From a checkpoint of a small transformer trained on Wikipedia: vocabulary 14066, no biases in attention or MLP.
Each number is 500 + 25 x the weight over the matrix's rms, rounded and kept within 0 to 999. Layers, rows and columns count from 0. Numbers have three digits each.

# q: layer 4 attention query, 768x768, rms 0.0711, rows 609-639, columns 512-639
# k: layer 4 attention key, 768x768, rms 0.073, rows 609-639, columns 512-639
# v: layer 4 attention value, 768x768, rms 0.068, rows 576-597, columns 512-639
# o: layer 4 attention output (transposed), 768x768, rms 0.0939, rows 576-596, columns 512-639
q609:487546492515515514492488517503498514488513529511485456486489517496521484512503513497499494536508455498504498503484499490507485486514518487501528497495506538554502499493508495496511462495486463510493475533515492503518499500505491515497518504476479482476498505506511529504514523457521521509479512514516503487493512486482495482466465470514501551509466460506467484457527512511495503506511
k609:511480505539495486481485478497503513507459495462471473526538516549484474501490520513516503524512506525499492486495483501504548468487505488511549481505515459531498498452498485451514492500492486457462502487490498496519480510545495473473479520521501501485536494512483516486525455497450524486522491474490531511533476513506501456496476515503489491501494520501485481510484504516510503493510
q610:507517493495512518539468528487514492494519466520473476491496517514470464490495495473485454489491525497554497538501447505492476438509525491478474495510519538516473473533467516556529463519538486512523500486484507501496493483466497499504482469499465468489512522514465514504490496494524526493477528481506513540504494548499500494466502496485517492514505477533473485492506467504553526486529
k610:502482505493472441560443501480531476530492489490482513461475492518509461500480481497512460515481500513493462478516489497496488492492487552484450510525500496525515493479497505485522471529487482526477487509512473529529538551539490500485510498482493512523471494503483488502514518530473571494497518489514506538537517507542508496481527476480506468464504530527486499499489486479502492492501
q611:500482484474498504487502530460508502507499502474545506479523498540477451513476496496489469531507519481539474513536508479519540512483491528503472484449500510501524508516495487514480515467514482525469509519521514504519522519536460517469508495516545480496483510517487524496482514528469514498516514486489513485507513489472502501484506479515509496479491503517492486511511501511502502483516
k611:512493515455479527496520484477487509509526489509490516538521471513493472459494522483488521492522552500530457503511501465486480514530524507472486492484477521506468508532487475527461499479500503473472537512454501531505503488468495505492493491509509508524534527471456537541463468465502480500482526509520429535500553496506514554503502455508513470525504514496494481485495491505507510518502
q612:477495503538519509524516489484483521506516489520538518478466484452525510519495498544508506487523526519479515503525510512483495527519480515521486482490487502517504484506511534474475547473537471545496484522496483531504500492443475517499526526512513497510504478517518501491483524518485485504496508499494460491495524455444504462515463519497513492448499489502488549515504504478526492522475
k612:459502513471493482489504502546526485502453531497502524495450462509481530517489508485466510528494479528485526456497507469504464458489517484507508514497476459513541471505477493529460505483501508476522506520527491479455484453505514519521514526523519499490482454536501489504525520526490488494524476492516536486466523459519460547512484508521500525539520539489474510464466526476497519473519
q613:489466537513528511513494486446476488463494494506478474462547494507486499491481483521535505492537501497504558509489484501479456477531485495462518491512494478446463519542468506500517480523511487513519520510480481465503480548491473530497454516506487518493481495499507490455503508478481492515502510477495504492478466512474503520519500462496507509520490475470501519492500512524486476502472
k613:500490497486493491549513467474510514524542515532537492498457529501518533488479487474504505517507491477471505515499531453513505498489503493512495511502487486499496498503502459481505488480505522490509514469514470512514487518500499472491510494483495497500490494480522462521487505514451486519468489479498484500491492495474499511528507535502497516528504455546528494504487481509493499507544
q614:502496526489464507474490517507501480486506496509513497478502554510493519508533486477513498517468505509466546486513527500485489505472525507466482513505491513466516505488533513510453535525492507474487522485508520470495495502452524495527517517491459491532485501510504532499506513491533529483488469463495536509495477456492489510491503498483472498493504528510484512525502482493482501500500
k614:494516516516541543484498490509511484526525519502517507493465475517493528512490505482520500500506518504486472492494474473498499505515499478509490487501501504518483485507530547546481510496492540497500481499484479515494483508495491518510499498503503503515527466521487502491534501486494490516502497507529459517496506525543547509483508502490493515459492493468526493465504508494502472558497
q615:517472525522496496479489509452495480502524495491473489467496520481474525488524516526515483475492471507531500521481432491511489513516519477479470514470495511525514471492530526494512514498527462517496504513500509484502459498515469518519487508530490489501469474483458470452508488515496508528458501521459462516546495484495495490530503505487488533499487505505494497461504491512504483442455
k615:523510486513515491492501548489537469519488491507499550491539495507487519518478504472497497527470489507455498496469512557496481468496499504504533493495479474512443527497495517500522493511493502500473477481495505493526499461493494472503496475464519521473506511490524476521482515464503488503497508500476521523478498509495495475491483512501521534487491455519513481513547538507478489475533
q616:531521503517503474493505508525530494491471542494480443490501487468516500488490485495465527462549474483465489481506491520481505475524487527473488501485496516516514499482501526490553509519545489492461532457497463525524481483491509494525474479513488512517496500475519530493516463532513532530470510505512487518509516513532532480525476530544470527526527540491503509467501495513481527535484
k616:479496550501529530476473479482497476475517512511502481498463525495493515511489507503467509497487485522534519455532483489506482528498487461511524533518488493529533509451487502500504535541539522533469509539515476504490527513561477529484489505510478519539502491464464543499507464520488511526511453489508498484513497492445529480502469493488514519491508499493486487496503497499476493457481
q617:515531500518490478527510481537503450493509494481491507529503518499516510493525503473533506488495492473520500469505492516480481490492463504489505526457498517498510502513491495522471530478522491494508504535502486490492486493492495504507478520520482505517518515514486480461501495529498461523471522490539527488518493520501515501481504508511516436502506489528476489483500511460507485525486
k617:490486499508502499468507453500466538517522514501509510492500488491545495505509530532499517502527488519485495490523532496494499512490501504499508500488521494497505495464511495501487526526513489523511544498503503497493528497478492501465512520494528509518477489490511500498486538521506540468473503521507508515522516492506463502516533516517499480465507487502508526492501484479505500535536
q618:487458485512478524499498512533503462494496503494465544528482488514503504475529507478500474489442472435510527487526525502508489470493486466455494487489481502487467520513483484527479551504464505481501517524473491497499489491459531488513497479525537490490498497496478494499490468457530521488505494526500505498516498482524472507499501499517494487495507515475482489517505476509474494480489
k618:489533496458502485487482540516495469502507456558503497548539483487499491508502502505512509483500509462529499497474467503521488483489488517458486528461539482495528486483457459520544473484504506544476497507512513493513493552503498530460501507496505514450510526489464536506494512469486498488506519509526507522515450508485496505480485531515487481511465514489520462532467492472492480472552
q619:496524491513508498489533452498492545516504501543508500510478506500515488545517520461454499538481480472477511490489506493538526482486470511511505500499479494476463486508495491500495497515495505494488507481503475490502532480455482507497499476513550510483504469489476533497506509515492489497504493511462499504482538507463472488501504478526500508519522512483470496491507501448489487477505
k619:498493517484522492468507514531501484522493479516518495506488503501513471496534502496524528498480489499485496498454526499479518499507515483521487486470512473497511474511491488506474496492526496485493475481439474488518524548504509518470465526495518507482491485481524469474500529519468481508492480511505521497510504469510508497494507506503490498493450466514526469491494501488492471529486
q620:495528517491499505507473498485489492495508510532511501502522500516481477516477500518515530504498542504497498496501515500526528528474487489532501502504487495498508513512484483524483488488525515495502476485487546466524510454496525507511464492537518519514481464515535506490507488505492487491527485512510515501479501544551508471498501502523511522498535489554548519499503490526488508473512
k620:495525478503483513453532537502501511484479505490472489512482486507522488507513496499471519494535524501474535455484477467486567533515480508513504495495496562496513504503504540492502494504467501513525506527503516486509465497484498470548490494463487521490459479466498515495504470490532456455488509466498474532481451502473541491544516472481471499508511511463501502491513508542495514509472
q621:536506515460521483465480522500497457521483493482496545512464499497492531490519519519480521500480498500511508462503489478515477470493529530482507491469458466502511525534494507504512465488515535526474505515491479526522510514515470486530528493501476470492527525495534480526529529482506516502483503503525485513503497488529493504500515521509491470483532507499525489511496489465485477493526
k621:508499479479525488479494516470517535487512510509533510486491510505525505468460488481518451480520531476502502508499518536482512476480502521503537484490483491505535498495489499477500467489503492487505529531506498495476493501490499478470531489506512528473500480507483479529491492511486496511483502510520485501510445510518528526539526500503503494505508478481485436556524514500527501467483
q622:508530472486542481457504521517528538473511497466512505485512530487498520503541481490510488495509514494522497517513502473484526504465488533474483517488502479472529497471538507488505534483474502535500527457484476517459517549508587535546503498535511494506519476506498515500542534503499471482513524474524500507501517495484508514451531502499511514489509537469497491518503487488504498503496
k622:520531480555506541497468555489502510516493522457462522503489503521504514523496504511476483519506546461512497496496503520475448510471521470527488490517491509535489489460511461522481536487478492457468500498478506504513498523508510466471506520485471500468525527478485490506482489473480519487538490506476551526508465501528480543500465506509497517511501502511494490493482510488544475499538
q623:472498504494477513513447518483537473504489479483526504495479489483510455482524485506504513457506472496468515484501510501516499489550494533512503519516504488523482505489506519518472521469491474476502497567496491479490511475493462459522493528508438482488493477461499483500509463519494510453513514442515545523486507508504479447501495455487510503495463488514491500503485485486526509487500
k623:497498525505502492509502490520475480508507495508529465482503528480508490505555525507493521491486469502456526538505539515515464473490475524534511501505529521526525548473495480491516523474516505516513498496520485497521484525478525508514488502509492485476490524478491499527478485501480517525490516523483497534494470496521508513470511531477473552516470503490548503492478491522472478506455
q624:530489463489486525455503451477489506510554470464547493493485472491495473514495491523513494496499504534511549508473478477492530528526509484454507455524511505513535485487519476480521503493485475500510518486514479471462440516495483533501512539534516534520475464499506511536468505509503532513483507493503548481483512498520553503505476537495516538458513506496514474455491528485495486512514
k624:477512546493452482508519514525509538506521499502505516506498485497494474499479478511469534517513472514481487461499509480482493532459500515514478487527472484500528509519470464547534505482559521484492508504530508519465526500467508497489465455463476481488561503540522486525492495504504517510510484504518487510477507517490518514506496501506513530495464507496491468507487505502522508505515
q625:499510494503504504512562516508502524504529493526494525485487496477490510487513483489508474506501494507514494518501457477473515474481509481465474483485519526476486500509469476539495473503522504477504508522451533496488509506534507502510491483473491480529492496531507506497510542522495518494507448493521518492499496513512536482532501529468533496476507501487497487540494550504501522508497
k625:463531498515496510474477497475516482483491547495502517489488507476476489532514471504549490476534482507475504477497514501499510547481499488517530490513479471529508502482532497514496489532506506530530519523490478494499513495495489463494519473506494508481519520492513434501493511504497497502522514495481516536488482506503513499528497499504495502494506489523470538504499473524468497532481
q626:530516498456527490519487506519479498476495489527517477531519481496488470505544488479515521508514503514474478509490484475516479493472481507524492499464525472494512532528528495450484517504505459483462471495464442492484476491495490518483517494503512535511492500564516484485494473498506523508513505484473490522478514463523500499463509499511496522477522478523501523493496474509482490511496
k626:477539543534522534471528503538512460501528529517500491533526514492493482527456521508497495512492499498535479498483496450512487536517453516505481520542497509494523481512503485507498530485469503515494524499501529495524493493510517493504489479482500500504503522487516501513504488472519467463479517549539447534492530496486493488498511533494479503501512516485495494506491458510509504490530
q627:491509530497500496466490501454505513511510517498503497524459508485509499477482513524486514489491532503510533487512479500489499453474472495485501517528493518515492495470527481486514539514515475535513512488501468495483530477482502508500529465528486529494496428549483510488501469497529465479472500517492500471532504506510502484520506482493491527504526546512490516493511532523470497503496
k627:499502531511498488527545481526485478494525487535498533514516510527482508550502462496487514522490516476496501481539459493548521497488495482514489493502500478497531498478458457510469542510520475509479484496492498523482488570495519517517509471550499480481465473520536491521509513490515527507473506524526503483467504511495504501518497534483508518487511514496486472498505496482486465488486
q628:498495503502500513515506527507515501480526523506490503530505487485488501519500521505520488491478519467490517469502528518497538514460540496484555489525496502495535542495516501507486482486510525497512469514493496501495504529490490485502492487495485520519450517495486498492498522472454508514487512502516514524506493502486489446488495493487480487528503472481517509507506511504523529519465
k628:510506522458500515501527497444496531498503501520505502494546462504507476493505489470488500498488519523513512500535479493476472518494504504487462512512508529470495502479474512492541517472493520479512491503498528547515499476522455502476517516491529500524497492471488485475479521529501523487517504496549488495485489546466498512496515502505506458478478484516521508516494480466463527496499
q629:509498546469517507485483513492486510489504516506471575506505507525461515449467490502487485497527521512524493519537512455493502491506501489453460534473500505465528522494446517509486459509501516492485538496525513519495510474491462492473495475486498493498530508521475498498500497508496470503506508462500490489504491535499510519530450506478503485481494497519492481544461499497505501474524
k629:497473487506525476497523507517522496509516497520504510496485507515460516503515500532509521503445474533481511513505485487492527505490475509503514494529507490513468484516470524493508518509514473511454500515534507468478509489519507483479512490497512494469511486515504476483495473502481479504528489507490497539520524502466531499515510511513511526499517504524510483488511502478513494515462
q630:499529502423499493508472471494500538496527493486471506483482517481457466458504473488494497497511531498517437499522508510489485521500508506497474486506508508524513508509515511528500481498484507485511480501510514506486517522474464517467524497512503575529527530521518477470526469467503498510478500491516520519488479490514477537520512496528506479469500544506497492508525489525489476503504
k630:465523494556523505530523539558545498498469527525493501499483530522525475520503520507504517516534480538517536444493464515517533482502488510494527466483498486493483502531512506490484500492450481536461489556480499472511474487486521471490440497507492507540502488483522487524504529484526514484486492521492484507519499477522513497503502499511487538540487445478516519468499497519486505491472
q631:502492540487482497524513498480532524495527523516503510456519494466464494462493500470479511502534509487501545526486500506531473497515540517481507493493462523476503478503485498511474436512518522479522510472498518486517521528456514488504503521552513467510456496529489486500530486514482466488466493498459517492536484529472492505527434466490494518504491509491488528516493481489487507487490
k631:492466507534484497475496488519488523509514505494502548534497544477498495495488508537515499508477511515492516498498483514511532504497504493453538499494487495488504480531501504542480458464514480526500479518524448459509518497502520501515485509466509510519519446534483511496470498524508517491455518498489483544512493545528537488498476522521478485531493513507478509508507522528510486506488
q632:557491502427497511485513468455511510525463543489496522535482467511472477502532529506507465485507517528525499505498503514469493473449512515490457495509504479472492517485506460519508463482535516533467496504525487498502493471500521467514492508486493480479483507487496507476511505488526509540484510476500495489498467497497469504476531520512466499482515521477507498517522541506487522484524
k632:504505493499500499548468508493492490504483494465494473503500531475472537508485454499495528497528511498461553496458486518520496501502483478492561505501542508529516473509491525521456514517457493480500488445509476511522465535537527472513473512497513487529482504503533489499490527532493493499537452500525495539516486488520501488547509473498508506494501486482520515503476482525519468461485
q633:479499483502483509529517478508502529555496547552491482480470507482502498501476507496529521457539486526493508510540495516515499489497479498464510491540498500491490494494498520505482460489495516440507527483519499501499498476539503493457496499467501545523519506465513500488479564511460466482498474514482523514469487480477490493458514461519486494507507528536504519519501514510506506540493
k633:504514503500490485497494494477501501504485496503504518495512494522480465472535517493504504468507502523521483533463501493472521494518579526497457496492500494511510463506493526505514438509511507484474498518484532553518525536508532526494501525513499469501483501484507488488518496512528531516481515494524473481529542493482512498475488486512496474511467477483493493473515522482506487524488
q634:478504531491522512491524531546467487505509502446481482481450538484490478528463470480487522489488526490527489479508517524479497532533493478508522527519489497470515462518513511500509484477506488503513510544479493476519491493494521472533471518484477508521533488491526490524498506543500494482477497519484503528505530468496519530504507525490494505532491491482500511483503514537498506484482
k634:474518497478476515489488519501484478484518491506498514525512495502472482477472510519500420510488473510492528501496510491510517459475496513465471473513514522516488499506492500496533489478476483492522497516468484540477470498486503499498551479555519496498470514509464485494513501506468485482506502520554520492537520488536510501480526504491521488466499487529482495536476504471538494544509
q635:461510496491494497461453507511509487528513454475487503494478486484461530496484455506515489522500460523531526493523514510476500494492510495507477507511535508484527542507523491502545525509552447451516505475493501525505520506511459528492526477561487497512463497507474513545486486519436526473522523483512554506533486499480473555467526534493518492509485531481514455523485532487499512523515
k635:483501475555504518500510472491514537506511510484482475497520533493517540491446524510542515530516499456486541484490523556530541482497514472497544518507483511530464473470480487463485470497514510499506478511486504478515469461528461519544488481487475496468513498509506497468549502506497502514467460472478513518497471478522517472523497531474485528529493498524476530513534495515505506523529
q636:489535514519510489463470502445498497493517493471502500522479542492482484507495508490502500512490489496472520491524502538525492464490520535476484518494552484513483486519515503490495511479500512484506488507525472476481490486479466453519511509490546506469523526523504480486521519511501501533516515524486493515519543533500491516543484539482511474477498535555464474511472477501452435489517
k636:520491460481538494506468474507536540492472511511487505498469497513514491474511532522493538505508503482474499509520461485527478496463492497514534502518499486478511524526492472519495510519515509454526491492517524479538555521483498504534519530491504502476496509502517489491476472483528545503539503496498526508505495496530488537465508505476455503504502510508532495525507434496499506492472
q637:498475500486508482529504463507497498514504547534468504488519497518506509507518497535495500508505493482505495525491515495510434518501500485498505520513518520503490524503506515488496535509486491498527479511492498531540513519521470472487514495487487503532514505473510494529496493501491519478485482496470545483499495532516509515520536520520493551518501493487494506544502546434477484532509
k637:503518500519507501494533520474509490480519508488476496466509502491503522488465532444481469487502500506515522512481508477499494488491483486491484487518483503490483462515484489476511490489479512513493502509499458491507490519475541495476518523516488497513473520524481515482485509457538462487555500518511475559473529519551462483514478473504473507489516532509483496486503494520497538520481
q638:499498501523526539522518504521490498499495515514501481537491485522497544524544518463480513511524516499484528470497506521469524497515494474496506487512491497487466485454498488461519512501526468477517483496508495480491489469529504517539518494488498524515525473501507491476464496509525508497492478496514533489506490461513498509532472509479481546505513510496478474493515488481538513481474
k638:476514510479510480516524492512500473480516454506493496481540484500493488481498508513491482501473530526527486518508503490497475516514506507495467505511512476505523484504503500531500501502483491487485516507507490504510465489470437499486497453527491489492502478506512517530517441498472505538489533510483493490468529520522523524496522503471553474502490528562514519496495493515489510497520
q639:483488517471470521510528499517473491501538459509520513494500479497469507467495548544511530524525489521486516505521479495513493476474485472498517532510530505494511454479528488497512497492494494493494491508496547491481485521531500503481505486454511515483469498497483481509495505510545474535493506542505509513484496499499463503483517476494467509492527519497482514484515478507505494509482
k639:499508464468529493539491511497491505477510511515470473502494526500475496519492504477512455461465490504525530456514512480470484523529494496461525509497514497478527483503526505516505481469492516455504498504532524520495496493523499551507495562515500481492478516465476479512491499538482508516468521495508530492487499507488490509517492503516485489513485464523499477504496480525512514495474
v576:510527547448551450538479559518474539499497495525524501488487488538507497476530520506487449517516547512480486567518523462504487474501498491515525520507480499513492567479508524510476500464459523456467544488529464480542557449461490486521534546442525476463501489498522506504452505501455460514474475508510483499506464470485470496503497489451457489510525483503481466530516495484544473497492
o576:475492473496481488468501431530506515548514474456486468523501492519486507520557491468506458502504483535476544523473448470511479473519459494550455513482484514514477571475461578514558491523518480488477482502514524523543495508506504472468509474548502502429464481497480490508428484505486532560472475472500519471467509470517437481490494526517517526498545491495525523492493542487495509551487
v577:528498487470505459496476496499506502479503497490478479536478510496488492506473495474496521495521496520506474491513500495536482496498482471491481490523500485533490515478542451510489488525471519543478481502483471492482537525507481485524475499485536515524531470479475498496504528469515516496512534471485524475518495513513479493500529487525514482435519487530486502524478508488512485452540
o577:490543456517524510525476437539508476429496530493500495490448436512488491496500548508497523467492454521444500510485494522524486500483452465510500461478487513419521473509491491490467487469471479523516474541538521519494477549516532477519494498504517516421507466547515506459513502485508551529431511511528451486528508533490529529513565540491489443513469456484530524459494533460518523483524
v578:523529514465495535545476497546504540530508459475519524493487538476484492537464515532521519526505445532495502469551506460515561477451478489521538522524510479499493505461522526475519464487493478477506480528507495489505486487508488509453475508492516496525521495509505483509531538498472469467505480474500492476471471454488521463471506473566516516500488542540563504479467445474494497515524
o578:484456525531476481461504508461429481466519508493543520520480504500523543534547513507519487492536443501539455515513514507499513433512535488518541451464538476508531534520499429530500528513536502489531548510481498482518544488527439488498457482475514508462486521488568476514510505466523553504484558477505497505537526517473471484539544538485537495509490553485505495499483497512528560533503
v579:508495518450493536470495484520477517466523524472457498463487497529486458515498496470490521524477573495507507521515505443437500509479474456488504502523507453462495461489535530538489518491475530494487510508452517524510493480480495511528487526523500487492496485506452458521479481507541500503466506519504539544500542513514488472497519491491522511509527471513520515480465511526501482506465
o579:498451532468535480526493496561535490414511502459497533495486524506528535501510522415478495481496478507488463493534561556497572504435483479505521473470510515494490488497482516480472447520495478500521497497491480493488468458573508517456498512467468465504448531484496527527526490499510488466495513501497528501503497419520532536463507554475472437507498459505514438444531492533520504539527
v580:512539468497506457480506475544505470506504466461490542497503471535527501498521492486471528526509517532480509498512501541487500470560505522490557504494519464544495553463513541512479467496495494471497504465482531479501511457500484513548485493528479540472506492517488516471481558463534481499492496513505500478494473470560514575474514556493455498449502512483502504514516502497472494534439
o580:581455505538448496478501511486452476441491496512469511483527523482525464533512418488475477465502436475477464527511476494495503502483524515523523528521489485462501496483473497536473479525478492528486493444477476508538485517507543549513496481476517529488535491498543514472454480502497483435540479475538523516466499514522545471476518521509504485438512492514511519523482513530471524506511
v581:480454526509506524507496527502530464479528467496443512500526486502530496467501483501483443515462526479518472472472504479497497525499481469472526486489509469514504482531528498521522439527506525523519507526505499501484513512474492506514497500518500499529484509524519472500505487539506516461531542459515525512524513490534511529541493465539494541514542530533534483503514528512491490531475
o581:515503510496490523528501516493521500483478533529499485498455498462502487516508529496476447513502544483532470471487475483481530493470525519464543529530520530477491497513539518475467502436455491505492502531533502542488518523492515499470489504475510551463498488509511500459477518466517482524512480507520502531529506468509516482461479509494495485500497508516508527503526508514505503507493
v582:577505456465511538492550527549485510485498498496469492502496505491532487508466488466523525485468519512499449510515510516466484482508509504495518489536445487491497517433454510567503551480494476489483541486498478488483512507477511515455511514500500532534550493506498434474476490505459485471538514507451494502512475511456472484504497476533490519484536478515536500516505465502535503495518
o582:476498467488500511509526529479511527495524524444558472523498535528468506509508437501465464525490531499496496530528505518509504457514474519514450530503500465450497432443482529483484494553493534510505536499465489508508475519472452533516472524461459497471489453450498486498463520504498484475517476476491505503485524530542466536504545509559477490462460533507492498506544497448501506552488
v583:464500499523482488484504455490518460427486526545516509478529495447498455547470461493451465434473510540477479453498546525516525527464482469477493455521519492483496473515519547500506513504503507505532487516483531520509486523536480549492460525446501523458541453496493495464518472487527576512531524499429533525491475481476516518461485514494487497480492525522474527552518502490548555511466
o583:543512509462501480473491523513475507480538515519516480495508548500528484503513509485490527456516482547556485476456428474478513453523458485511517473473509500519482541450498507486506461482503538510563493526487468555498479526525500540545457476475494484488512503525513516489523478491511532565506475542518502514469529584522481482501505493528476495517464521494555472458496521500524527508499
v584:491485506495509523554493490446465478531475484513536541487436499503494478497507486464455517507479493487455546487506553537519485497563524509489454513510519504511491517512519496497479553448521520522547488476479457503502466456536485517495462530484453533476470506526513499501540506506485512467524496517501470484465477518510490495470457528500524452522483501511467532525536495467508507516509
o584:488501489458536530466530456518463519532523544508520460495502515507489508527539519534516534512559514498464519515475514550557447506505499487534473507487522518555483510494529551509507542439535487491471501495528523500479488490486510505517477480512485482532470512518505469506525507490506537511494494488490493479472491463477483539476504493541491511469526491530490430487478495544495479512455
v585:478504463471450490543523480484505492520448537500495479519472502530556502491537515442509496480503493530530517455544496446515519498502516519522510516499492478547502518502512489511499498466495516565504466502504511505481514510475495493490463498510527498502547511479537521526509528492513505518504556498543467475455518480511475515513496487438489489498455484423467487489527480494492495478505
o585:523482551471500483459476443499535507524483500453474508513473486496502505488466495464467528521472477476541522501517476555505534523496498516496474502532544494461450501469479496490497467458487502510533542442501496507532532501494542500462470509500576502513548474471490538565505466433532502488466492518488491506510504497496446514536457516508507567491465494468485481506482530485488506505476
v586:513491538511490545530477467434486521501529529484521509502502494491489514497459495498508512494481525463544532501510491506484531474483448419524524530488506526469525446522535499513553486551503474487550479489535507468464466484537472509518488499473518509498487535521498490493552536515532525498512502466487496491488540453507485486476482496515493477476466500481498520528532542510510462531497
o586:534467464538478449466487519496484498479538471472485485488501481522491518511509550523556477486556562526462514521532463464515498492521506489491468458473502506527465486474499476476516501502441520515510510505501476544490485443508451477494496455514442489467506498539474511450501510512501505446502504460447504478551536460505474465451476469506483549482489477493493507464470504485521489512537
v587:508521504554462469473445474518483521512560535471476494513520483504535495468501504516455517523523509521531470499457495498554466483505493510515515513528463484555470525504458496465470585514501499521470460550489487520493538514444512539531491523490476509487466524481506445536550521518497488519507491520455537539501488527517468529513518512450486500510490478466496502584478513512509527481514
o587:503514492525498518561517498492531553533565523477539465478533509490483506462489488412507467471499529521474436493462525517500515525487486547476505496460488480509496465511493478540512463540498503526489478512506529513513514486520482515470516522449487493453495519499465551547514455481502469463538489509491533545498514540487513477520498545507467447456518521514458517492523462476538510485521
v588:500483485507496503524519485518533477488545588502503547494509513500507491558494510523448482484495508478486498444516472467469521482492501476560545509528491456471491506459477497500472448487499521484512511477516497465504462505514469518486487520524460488452487495449489485489474500516539525505491524515511466522507509495495525517503503495521504520503546499472500482512524526481464528513483
o588:465468544465533495483497522518530549518502477487456511550497500537538497467573463494526497513530469462478453498510522510495495510477530498490491482482513508517463502434475494438548504526496500466561512488529479566500524511522497452546527500498511515467502526492530536508518511452521457558521505524506512506505488512478523516472534482498497504505496523547532528469500506450520523495467
v589:489529499513455536563461498459515469513514468484512543504530518474476500514512485515530483473517480533516454481492507477520507479471545513503470499523513465506531452453485489532490514502474481528492537487493508476463518535490475504493466509484524475486541526476493543495495495530533473497509511452487517508481510510455511511483490511518490524525434506520499509492485456552532487480477
o589:518484507452516475524538463476510480513509474462478545445508467463488507509471473517486461469489405516537500443519490487503496519480485468489512478475507481494533507490505473516464512482518507517520540510492513498513496509538437505500496513499519451470483494474527469490540491491484470522467495535549486500476495491481540529528482480489492503486544509474514549509515474504534491474466
v590:498503505487496479511454485493567454506474509444520461505517503455468528514501503533552570533493502501502513505504472514431494502518462527502483462524462475476537485538522525470489477472507489506494519569518494450506499479511467531539481513477500467481515459491499478479483489535558481531488502536495474497517537454501515534485520515471541554508546531522509497483476509520485513525485
o590:480468508471513551516498532468498501431508531518503506474564518507516529509484465487488493531468489473464480533479498495505513488529523493464598504500541525438504511499470492498508480461491482539514515518478533515510513480564546481514491484548458533525494495526487483524512515525526520471516513523462475493512504546475551450503498525542534491527518529534497492447541517530472483422480
v591:485512457483497517483534542499461461507502474460496475532496508561499581515535529449534507488491522471586475491485477496491492488522484549498484484449500531500518508516539548498481509513531438557454504488509498480497475550521493461465520481510563511540464450449467484471499527507466482506520521476504509457513511523490482491523474531505493470511478520482514503492528504472513495495539
o591:481473546483497500465499496479470501464531489492470500459447478484516535487449570482483557537462509488515504548536489513493486472549473469465583480488486530444494462539506498472541462518548536512497476478499458439524492557477547520534515528475537474497492504563519497538529472513506522466507471486454485562526535509499495495561534551462479517482453489525461534496465490513496492438518
v592:485512472460483523472509472515486493511487520510496457488518513468506508545505514516478494489520509483496437480449500486520522471496526517491478557507503512486549496481515476495502468547477501509499478465491508458483441494514520506517503472496479515462542519521452486504498478467524475521470512460540537498481469460456502516535527470504495493496481512494512530542492518474499492483500
o592:532447556495517464519461515491559516485544504508512462494519488479485469476508516490506513471506478470507570510506553479546532477486551527518460506493473466489516468505491523499526522496483513494520537497473489523468492503518530531507508478507476487509452498514516583524484445536503507496461492505488492521508532521469496477492498495507502503489499506496467487440477512505510450468520
v593:471518492497526499498487483454545470532548445467467490481461492480489474465535513518512508497499505519497526506517509453505503523465508470472494547529480484479501495518486541506519503538500501503522503490502483525504554474522468513492467464490514478448474478515488504516577497556482498522543465511482521435496476523522520512521512512515502519515552471459486529492545479487516467502492
o593:507540498487495528426474492491513504514529482501516523496482494461491498470519513489508506483463465502503515478485500526485477479512547522482535466489480508520506518496499501489523523467550537531483512482511481552512479492501517462533474496491494560542519511464474554538515521487529533497499486437502499546518504509519515446510448506487502457475504516463572433534576547566495510475522
v594:490472517486429470511493527550484487472490501536481511475477516475458484510525500505524482573535553480483472494479461506507526511511482513523501507513534481500472521499520481489434486527529540496481510533530454460508517491509507501537518466510505435517523492487512434524508521493518505529464506488502473529495473489532495456488505480462487501500509490478520454468495496530504544508489
o594:463498534536494481488491496533503490447486484527435506576561483526518538507479480479540506463526507491526503517536507466476485499513503541494445508493457522500558511479499491505482514470483498467504524519531460496505508489484484507509472519526427495538530503486467552483502476538491497518500517510556504489495462467524518455510521543528495440497500493509528492482528462494485505545475
v595:532482468501519525467490569454518498465488502476498483502485483502487474501521500494508492479509542514475492555491481527505500487509517532503463495534486485502564522456507474554481511525490514453485548487518496491500500487496525506513475525526482447527531498548463483513481452467524491510498514521487514511537469494469453514504466503491480500497465512479467512524520515544482490525573
o595:461466507490474516441521461522512538529470470519501476485527547543508506451465484504461495518450525512465540563456510487504473535553527435511435516476466502481488483504540495504486500526541483464531527496492516474496500515505483468496507492479460532528509471503513493497463499515481412543503513496494530501485501530498491500530483509479480476522495487513511519480511512497492458493513
v596:489540463521518515485504450507495490501505491484487496465530521484533496532468510554514533532548448505489497493511502509543503487509546483502475453503458525449512472481501510515457476490537448486557498508496508573488495462504445458516496516483503515481460468500529501498462503472481498494486536460456524528471484507519533478514511523559528526503496526483516527491484524472508530475507
o596:478500515509511484507464535478546487464457502522465468518497524495502506490464511536530548471515494502490494480555462525486484524521509515459515453475484528541488490455467519487509529546517480519496473461483502511512559521500518525468534484482518485505549532512479535464487466559491487477500503515460539516511506514529471461492524460547506506510528473530485520509507512515489517548536
v597:520517481506525463513538556481525480452492481497491508526445497514479531471459546519487513495489483534505506528465491505507491500499491528528469540498456503530509553498474525479475532519499486479503512452473538515486484469469539534498504519470502539486519485541496485537545453494493494456501479525487513518546486464520522503485502494492499511511499470471525470474494545473537478497544